From a checkpoint of a small transformer trained on Wikipedia: 14 layers.
Each number is 128 + 32 x the weight over the matrix's rms, rounded and kept within 0 to 255. Layers, rows and columns count from 0. Numbers have three digits each.

# layer 3 MLP up, 704x256, rms 0.0973, rows 325-333, columns 0-255
128124082121092111116162095104102151155111143138153167188154113111155090199124128168142144178151185092094123159166121060102085134098126105176094127096142139151091163189125124104145105141081195173049131129115135123089137050163045151087097113100090171156103107123158109095171144122184132203164146162106139122105153140156124161134081117162096098111116194189144097150102138132121187155099109111113115144127178128122139149110163086107122136167102125108119111142137143088164086122107127118148130132144078120129116091159096152120150120138097102110104099129163132123118146110142149138134146103122128142172155102155092098113165128177094146104113149170063167099186107186098140163138107105099095108086083104134124092157103123174120122126130158096070118085097148124118119168140114
197112163133149106111100175157049107055174095134149087085190096118148084128141120131140121156160139146141103133165150162139164102046168139126130179136108155141170095135133158127106146159077061161085216115115161146126133118162125113154092082109100072100160079117139123130152105167152104141179131100082078129076103074037153181171150120178099061113068178113101126151137147142169115156157196193160111139121179133188169151093125182124059169106102141123143085145134110134193099139113109064121090102152109128119166141134119131140174189165113091128105101112119143143111135089137095140175150141121021103140108154113045120113099149117125102146161109145191118143158077142139124121116083140175150151114152157156165125185099108117194124182095116118134117134120065156114127068121204
097128115153140189104177070136045160123143146195153115147107110125078096125111150135108151129169167116094103194101127105127150128112153153131163154095092129143122107158125120158128061079196118067131113169124134106094098118124097146150133185087124085113156136131191108070143160158119132139145136122178146144131110206162099143126114116151097116102163118089093126113122156141150104136110105108146114137141143113159152157099112100158114177120101097177127141061090108097124130160171135080158162111135135175149110140073130152201170120169129154176143081150109144163128038103124115191146150133115140104102062072137129189210200064184186085134212112160149108127143139097160134125103131128180118134180117092124137136096086141171083122111140164121116111142090181106124145161182120
143103124155104135156167132177125073148101111182093142136146104141159136180159120115134135136179117100109144132118192091116103078121182158155124119120114057133179099091066103104130118174139136187109227129156109166106173143121122069121074036079125104096148128122116113160128072117037140152202097181076167127110137111146145117064058116122130089142158153130113101174114111174111093089117121142122208113109142115114152107149112123135159142166145081101143136137154141128158144077081144124095114147194074097112142058120105098149110124090152087113193143123127036101159131176097070093088149086119100109134126117141119159110109159157148105180109180155130113212099133127090098123174115113147091105127152118075167187125127174100147138154114140104146116145071093081103139122138112
142106148131152165137139132117149136107199079121131060118121147139148112127121125087152129083107128185139122066080151147164126094153100162156156133144134154141142125170079133145101101162086057110160099160105110092092150116134095195128088161120112143151129094119128160140163084143099148172084114109168104071100132094187089178132136132128147116101071157098104101167102128087139083131113086104136127069144120128163065060104112085147089111071177126169127142041050077147115120051099142126124164118076167126147126166163155123074159139061129139101117051182114117060103118072099119110120164126114154151131157099121091132188119157137072107097098164078175112164116137180166212145103142103121210120109190168116174169128052098122142099139125097102109134080123136145118182147110096
165130155151116137124139116150118081093165068124106126134129080135075093148108150129127154166137094116119142150118104140099135102142162131119122081124125137128143054109080121123135082103176105123182186130127109170110170144124140120153136186136115080146168133146083127118096107115097137172195135104105114102123114144154107132139117148150120078117097134158172176202078108155087129166146150154160144169159139136084146120160098171131188140101132191134141117145080134142107176098124191205143128189130140158131127130130030158152086105083154114098114162154059127152105134115137154125140101059148120162100158166134140164188131131084089120129128101139119119141082165087155102133138143117132152145120157120138139082051119114108127153136130114134158136149149123183157114043122090
118108095136120123145114085136155118151162162063138123078162102103121161080040146151097103169169147159149169144138101151080154137119155107114140116131082090100121113156198091147089156104153146086150084135101157136088206154144077193128169109163053154174098130125072131145109121140174127119089162136153108065146112059147154185138136103081122126109105087138084154089115107175104148116178178116062149120126133077099156137131140136174088112112110211139143122147095166119142137126134151120176120160113132085146164116105087171209114107158137134086083094132145174092112099098149130182113110095181087143111094144079160153116136147170077137136134126216119136120180139072098158139103180093160123135094181139110099083146161063118080033166168152143184160149083109055118143155127171
166192090121094111173170161123043113126123123096060134108120159109119139164152113101191133153166147107166089119146127149122092133178116103137137152161140116132149153086142162132157109185133126120155117155141146099151158109075067117108120127137123114084110127162129119152130120198113079150188095108127119104169078114144145112138157149201147148125115097080142221155130091067118142091116125168142095104123153117171148133199098159152115145134140178125162138121104099136106100125141131106104107131157122145119156120148197149087126135154160123104096099175114091080139116066098139105140174145124115119141130088128174183077170094106102126127130157103117108200142095118144088129130143069186142119115146146120132131107112118096126097105149155146104144082073169044133154116114099
074138131118102084126135113159135173154162153098129104111152101153148111109151089132166146116108094177139076185138146095220146176098147082166126090107134132150128162157115127118093138087129108133078154127162072126144168092029101173118118111125109128157085067144124114085126103117154071125072130143138122143099115147176103096150141118123102194142127070116099099147167106157138134120120064079127157088124146114123151126152168126158158145132177110138127123115117148155142156132246112121156139152107112143136142149163085109143145132108131130109180140157129119155083081116137085085104098130172168183139085127118139143153112113133077180190185077146149078156180145137159148147165110106092165169146181099082099126191085183110165105112125106163157173155148134150175169151110144
# layer 3 MLP down (transposed), 704x256, rms 0.0924, rows 325-333, columns 0-255
063107102167117117185193120182154145129126100174135197134096090125175081128172210165156179194131142121120104120148177099114180153149143085102117132095118126173124137123155173128124133147148154187114120146165182119107137152104056098152104087128096098116162086113141096116132152127110122121110122092125145133153135114078125144100140117133160098098108123151110099152119118167072121089126140147144071108133098163098115125145133162125130119128100159104131107076110170109135087115108165128127115142103141226194121089124137080117163153139158121134138129110162183099084128176142128188115142184126082080152161119159174108096151104187149127125131153114114160136177091145163057112124138110132130090093112151127121122173137068099102205080114114116129112078117191072153142155164103
142107097103071101106112132106107126193091094158052214147167182138150126121027088134113167150083129180092151166150127122124178106118081098135129100065129156125160133102115102134109106076093133105109148104122083136133086165144114147158161190120135172130097116187150164151084157065092109148171160093150178142064077133142112127171106107119183132120154118165118108125144105154100125178107113148115058039146170097169114122133151113113095187135188167109097109108122162155158160075058112149138138207211154132146137163112094173094170116124131106128146191092123204181118075154163128150109096084096136164101116147146093131187156124063130127144118172141140172149180103120098148152149096091166144092156105118104120044164138067104137139152134160121061160128102126174138099149150126
165138106118169118143132151149055173171174164132067054116134182117132173150170066136123160127152144050130107177153112141126108151116115098117159149148106153072114158088123140118105168072172193134105132162108175117108117133180107122120122135141140160097098091114099114132123161102144131115135120109093133127154136090142138138119138203102181145115177088105089109132132154155140100116097152118136125115127158152104200129175098149157072110135082165125087132142132143135092150126154080093188121125149187137080147148144119083153179165137124142061140175142175111126090130144086167099123098134088139151133089111109157130092123106195132124103133124118118100137130223130082081078085084117062120078136143138115147080130115142129181148147081126080255148207102164124146068201151112
205136140101126127163073131115092127122174145168114116126092129141151115157165081110175207096124091156100142077154127167122131110190166096140054033139051077114170172133130104129198131148160140131149168076131150115118137102131154118076088132147150120109138133074143155085129079106159140164172116138083088187195116149147115157068090141151139196130160143103153121137134141138161169124181120128089142083195118147147164108134123170133098139195092159054186130112057079102156137112151133084186110163112114115102091081130117150158129121191090132133127179130102044107225131122093128109134133092176137146121167104135156137098091152121104101118168086144159148193144100153039151140176123089144109141112130121117133166067079112118099109169129119166145144104162109126127097109179181
118084135141093115111133128164133153157123102225102087138180162095168121072087139083165153133099159180144102100129116111123119077127109179115157099107102171136132115141123168110105158160115131129105089132143089158109125111084136113108018084138101177127125128111132136159133105176124115156207141084181123123145131124151121090090071077102143120119135180136141082152099120148159098109131151167172135157138127122104087135122093093139073124110108146118078089083089059063116146057114139099144167126130111099195182127207169169139136131102131123163119084097092162140135102124122150105132095144135144079149110113149112115141143142179079160112046118145126141213082084167209147132113144134089093127116151130126156159144130109094058118170219082124114116109145139156148100114115172
110079136071163125154164126117168116148120155157138103109133144096093113136148121173104140099138119137137121188152075136137060097123126151153208113119147151104160135130123170139122171117093157132121180129139164121128180128134154084114071143104124141085128157174083177156124102125153144110133137107193103079109105157141183106144141106157151194093091087145158092098170162132138122107074113150074082133165163122146118083097153125127101156153139117123147114137151077074131177148126122120061113136110155094130089150187167157121146093153092174133180136187114075112133125130135130121144114077105126158191122074068179172151153112159173150132112146100139133129131164213113070119086151122163092168155137098143096123146153186121074132070102176173159116115177161114124116070172155
030122069115165137184121125152204110145115189084048155051144136076101155071145146128117104088143161082114145105126140146216132169149152119108159106148166089113164111203119110134123108137135176139098104150101162094107092178110151140150174126114128109110179079109190112117101135180106076117166128160096123133161106116147132165123117089129107176155180153184151111104078188102153174094121142131127166119088164096096107116128180139101039129113155110155094129152118090185126073146127120050094157098128094159102136151114090130133117130143164111161115131124143150091153144146160162206148147143112150122093148114088137093103078120123060091158090124108175125154091145093099190141165029120126105023095184104115136161131140133101101118159166105155119092131146092107130112083128070
104112125159148141142097121111110135131150168149141085116114120202159121149094131117085105167133147132122153133089142174091072175127130116149137166123098167102157144169067089123124141105089136113140131087175132148128112133136141176077136133095126148101088101104150106148141129126136103115126140083052104101086080116143110139130149139129085139175106104089089119116123119165074104206141120108119128114145186139082111163097109094081129108108079119119100125190103131083101087102143146144111116147088140164107104132158087115142135137077124132122114132138133092076074122181115149119102146124142119128104176166120160139154169141115126126119128160174100147105134142125134098171115162060065160101114142128172094160133203146092112101137178139208134117170083077086116153169125103
128071099148197126150122149098162136136141183101138128144142173152148173176140172182126103103127110073170167079151109147153107147102147145137125141151119111176155147152137088117087134136048104096027161105127120120158125166087110083153102155115148157137137103141140151174139148116112133073106106121127131092142111147106212068185131138109118168164105129132118132139137117107140131130036115136119095126141138121094145186083146138173095134136184149110098177171123093096169120102106094122139140152149136099160104066127133081141137083162119152163121143140115064147212092128074114159131127179154034108137138145133128086169208156142116160142167130130140124182139139093114145169075099136112136151183114140100167092183098080124119108159139135098165154118092111089115168116104123
# layer 3 MLP gate, 704x256, rms 0.0927, rows 326-333, columns 0-255
171104131132171135150160136115137184139153128074101114113090193146151132069091040105147175167166096139132151097144094127134160105141070118093060098126181116088100135087165126183128122134162158179160087159150151109135152116165086202160195105114124147099100126137121175123174129109170147164054084139154172151164098051164061148153126188130087111148137141124173173146171167106102162132137049134149187166102139129145072089096088156161151141105108141145185162085142147085034149097147164118155164168070090203116153122142113113155106090121101156118112119144169197163109131118111190156102077186171124137139139086086164085105142195156150135152136124144125087143130102112097135154133066074081081129134121118114108121102073105142063132110132103129117121136070160113133238115127140
190092102158158148099189140186071132132195072056107092148130117136130175154163083123107183088115152088140142131139152099121118074126113145156072122163102120096120090141158150150112165138080104120152101088074206093078127182124146158123148147136180101157095101097128147190124171123093095156172120085144145120134180089094128185113109079108141077109097167115162139071172168139125106139181119150136151116166158120097143122151107140087120140092133106150148143130134079127175060155176161134125124104125197170181119071120112065180067105110147113091204126090112121124103093138126198156109128094122114126098134123112122072090133136122153090083087145069133082118114180190129134155156063120126077211164063130161098162054118115167092104147076148077134134137159092108115102129087151
142138110082077106171114145113147169106124120098153105194106164136165140110193099111099127090150125122100154211149149113060126152130058170150166138097170157114104081083108102130079112135092148173132081168060169097117089090140146126113117157127113116120134095132211114166090111137157170103104111158112159124188124079189158125095131077078122116133122106142116095131105145147176173140129169160100166120061126082113134152103126090100145106161180135159083131107139159124122143169113132173155112105108152140181133140154180110103200135168108107140166121107100167159102038099095194162171172172081112134099113176059091113130164143113187105130111108099093117087068119160107140094136150061167142132081132143150148078072169107132134097084071118115153165143098107171094169163094164
095134172112080122139153150148105066104058137134125117118128137124139143131105109123168114151166128140131200113069155118132164205117104134076119137087196184095164062105162135193080162120135159132164114103131108101150119075111141130134100129057144129119170134079131072195159114161129061110116135164179153148143115108130135122078085124079199153081106153096124133135143125068046169121107109147132124063115107124120122137129160184118142111125085135098151245087085121032135109110114167130110101201084133163132135145096120161205173130110131090171141109114106176141151105194132141147179082168159103104096144121167123103162139098132170174113159134112134184128092090121104134175146134170071120168145113098178173118112084164106069104162162177140123116160102114115142140114074133
165105169112117146111116174191127157143115151118106134113182180156162166147123080086117173162136137159134148153107096096147123187092137147110132143146141116119156211146136101140118131099139094203134129122103152109212142136133135121100150116166129127139147070151101139145078099099139100094146149124153155143081126154182130185129137151147116072138148145115139161148092120115116113042143106164146149172075121148144083135154180170128070175078194131115178151129087110107240111119134110128110122075148089145104102164140110097082107137142107130154123119164094091109132149168072163108037164094092170166085154108145104113169183098102132087116122174138157139110111123123126079127180135124142165144073146108125096141114127125084107148174127074136170156124165105143129179061147110
096102108103125188148113118128104072135225106142136139115145162161123160076115188125135167098098112128160104153126048126115074111117173204079158059103089090150172113106090125129149176148133088088111134173120165163120089069162156126093162086141071146150130068153158073127120092109202141118134097148088132081099153126094131152112123135076131118076109135098188089130149171102162109074163073201101105192095144163121100142104131092087068125207140092144096167157132139059118136125106122111174138171155091164154072144152086135132041120088118116106085118171193152115104102112143128142181079142095125127168185153088147082099147105155152080087120135133086124117099173108125140148156142136087162103131118128093109125122152162197082096085141126112047153143133094129085159101167112
109142128089125128097129149119156154087132175149093109119122171125137131118165116159113168148102108179120152103117136090135144088160181155149089064070178185071151153129095125155121129138150126097130178129136133148135148062184175093107108143133084082121102101196149176109135127151112104109208136170132109185133180169127104138077133102122146154110121128130177091159128122157118113165096128161113183092080118132149094093107103118064120163099114102072147130147151090173147080104121188187112125126140075105117096158129158143111183134074113095098153128161135132058155101174146120090106131125133137130115139126065108149103164130134144149116144135133143171116136167100140163137084132195087139197092117149159135127069132168162185127154132118123139122127157134180128151049080116
099122044099167143145136129097169126125097079124084096115164097126129129080136169116132171121130138133127132070158133106110121122174171168134096130147210147104116187098114126104093114116148147129172058143092187104125110108181134092132139158140200123135095127120139133108134158085164152140115087164104125118090119168165166146181119080151099162100131133101091140104069141144096083153140158181145058115110105122077128132118179095097116104072137109081146124123131079094176109113133107160127165139110083173140130100117110055140108168134122085153156118117068153138191144111081073108162127172158109147058080160160108166130139127044122119140127122127147069126093140144105161113100166065089139123091061134169126130113116101079094120185130094098136119082148100151093104105142076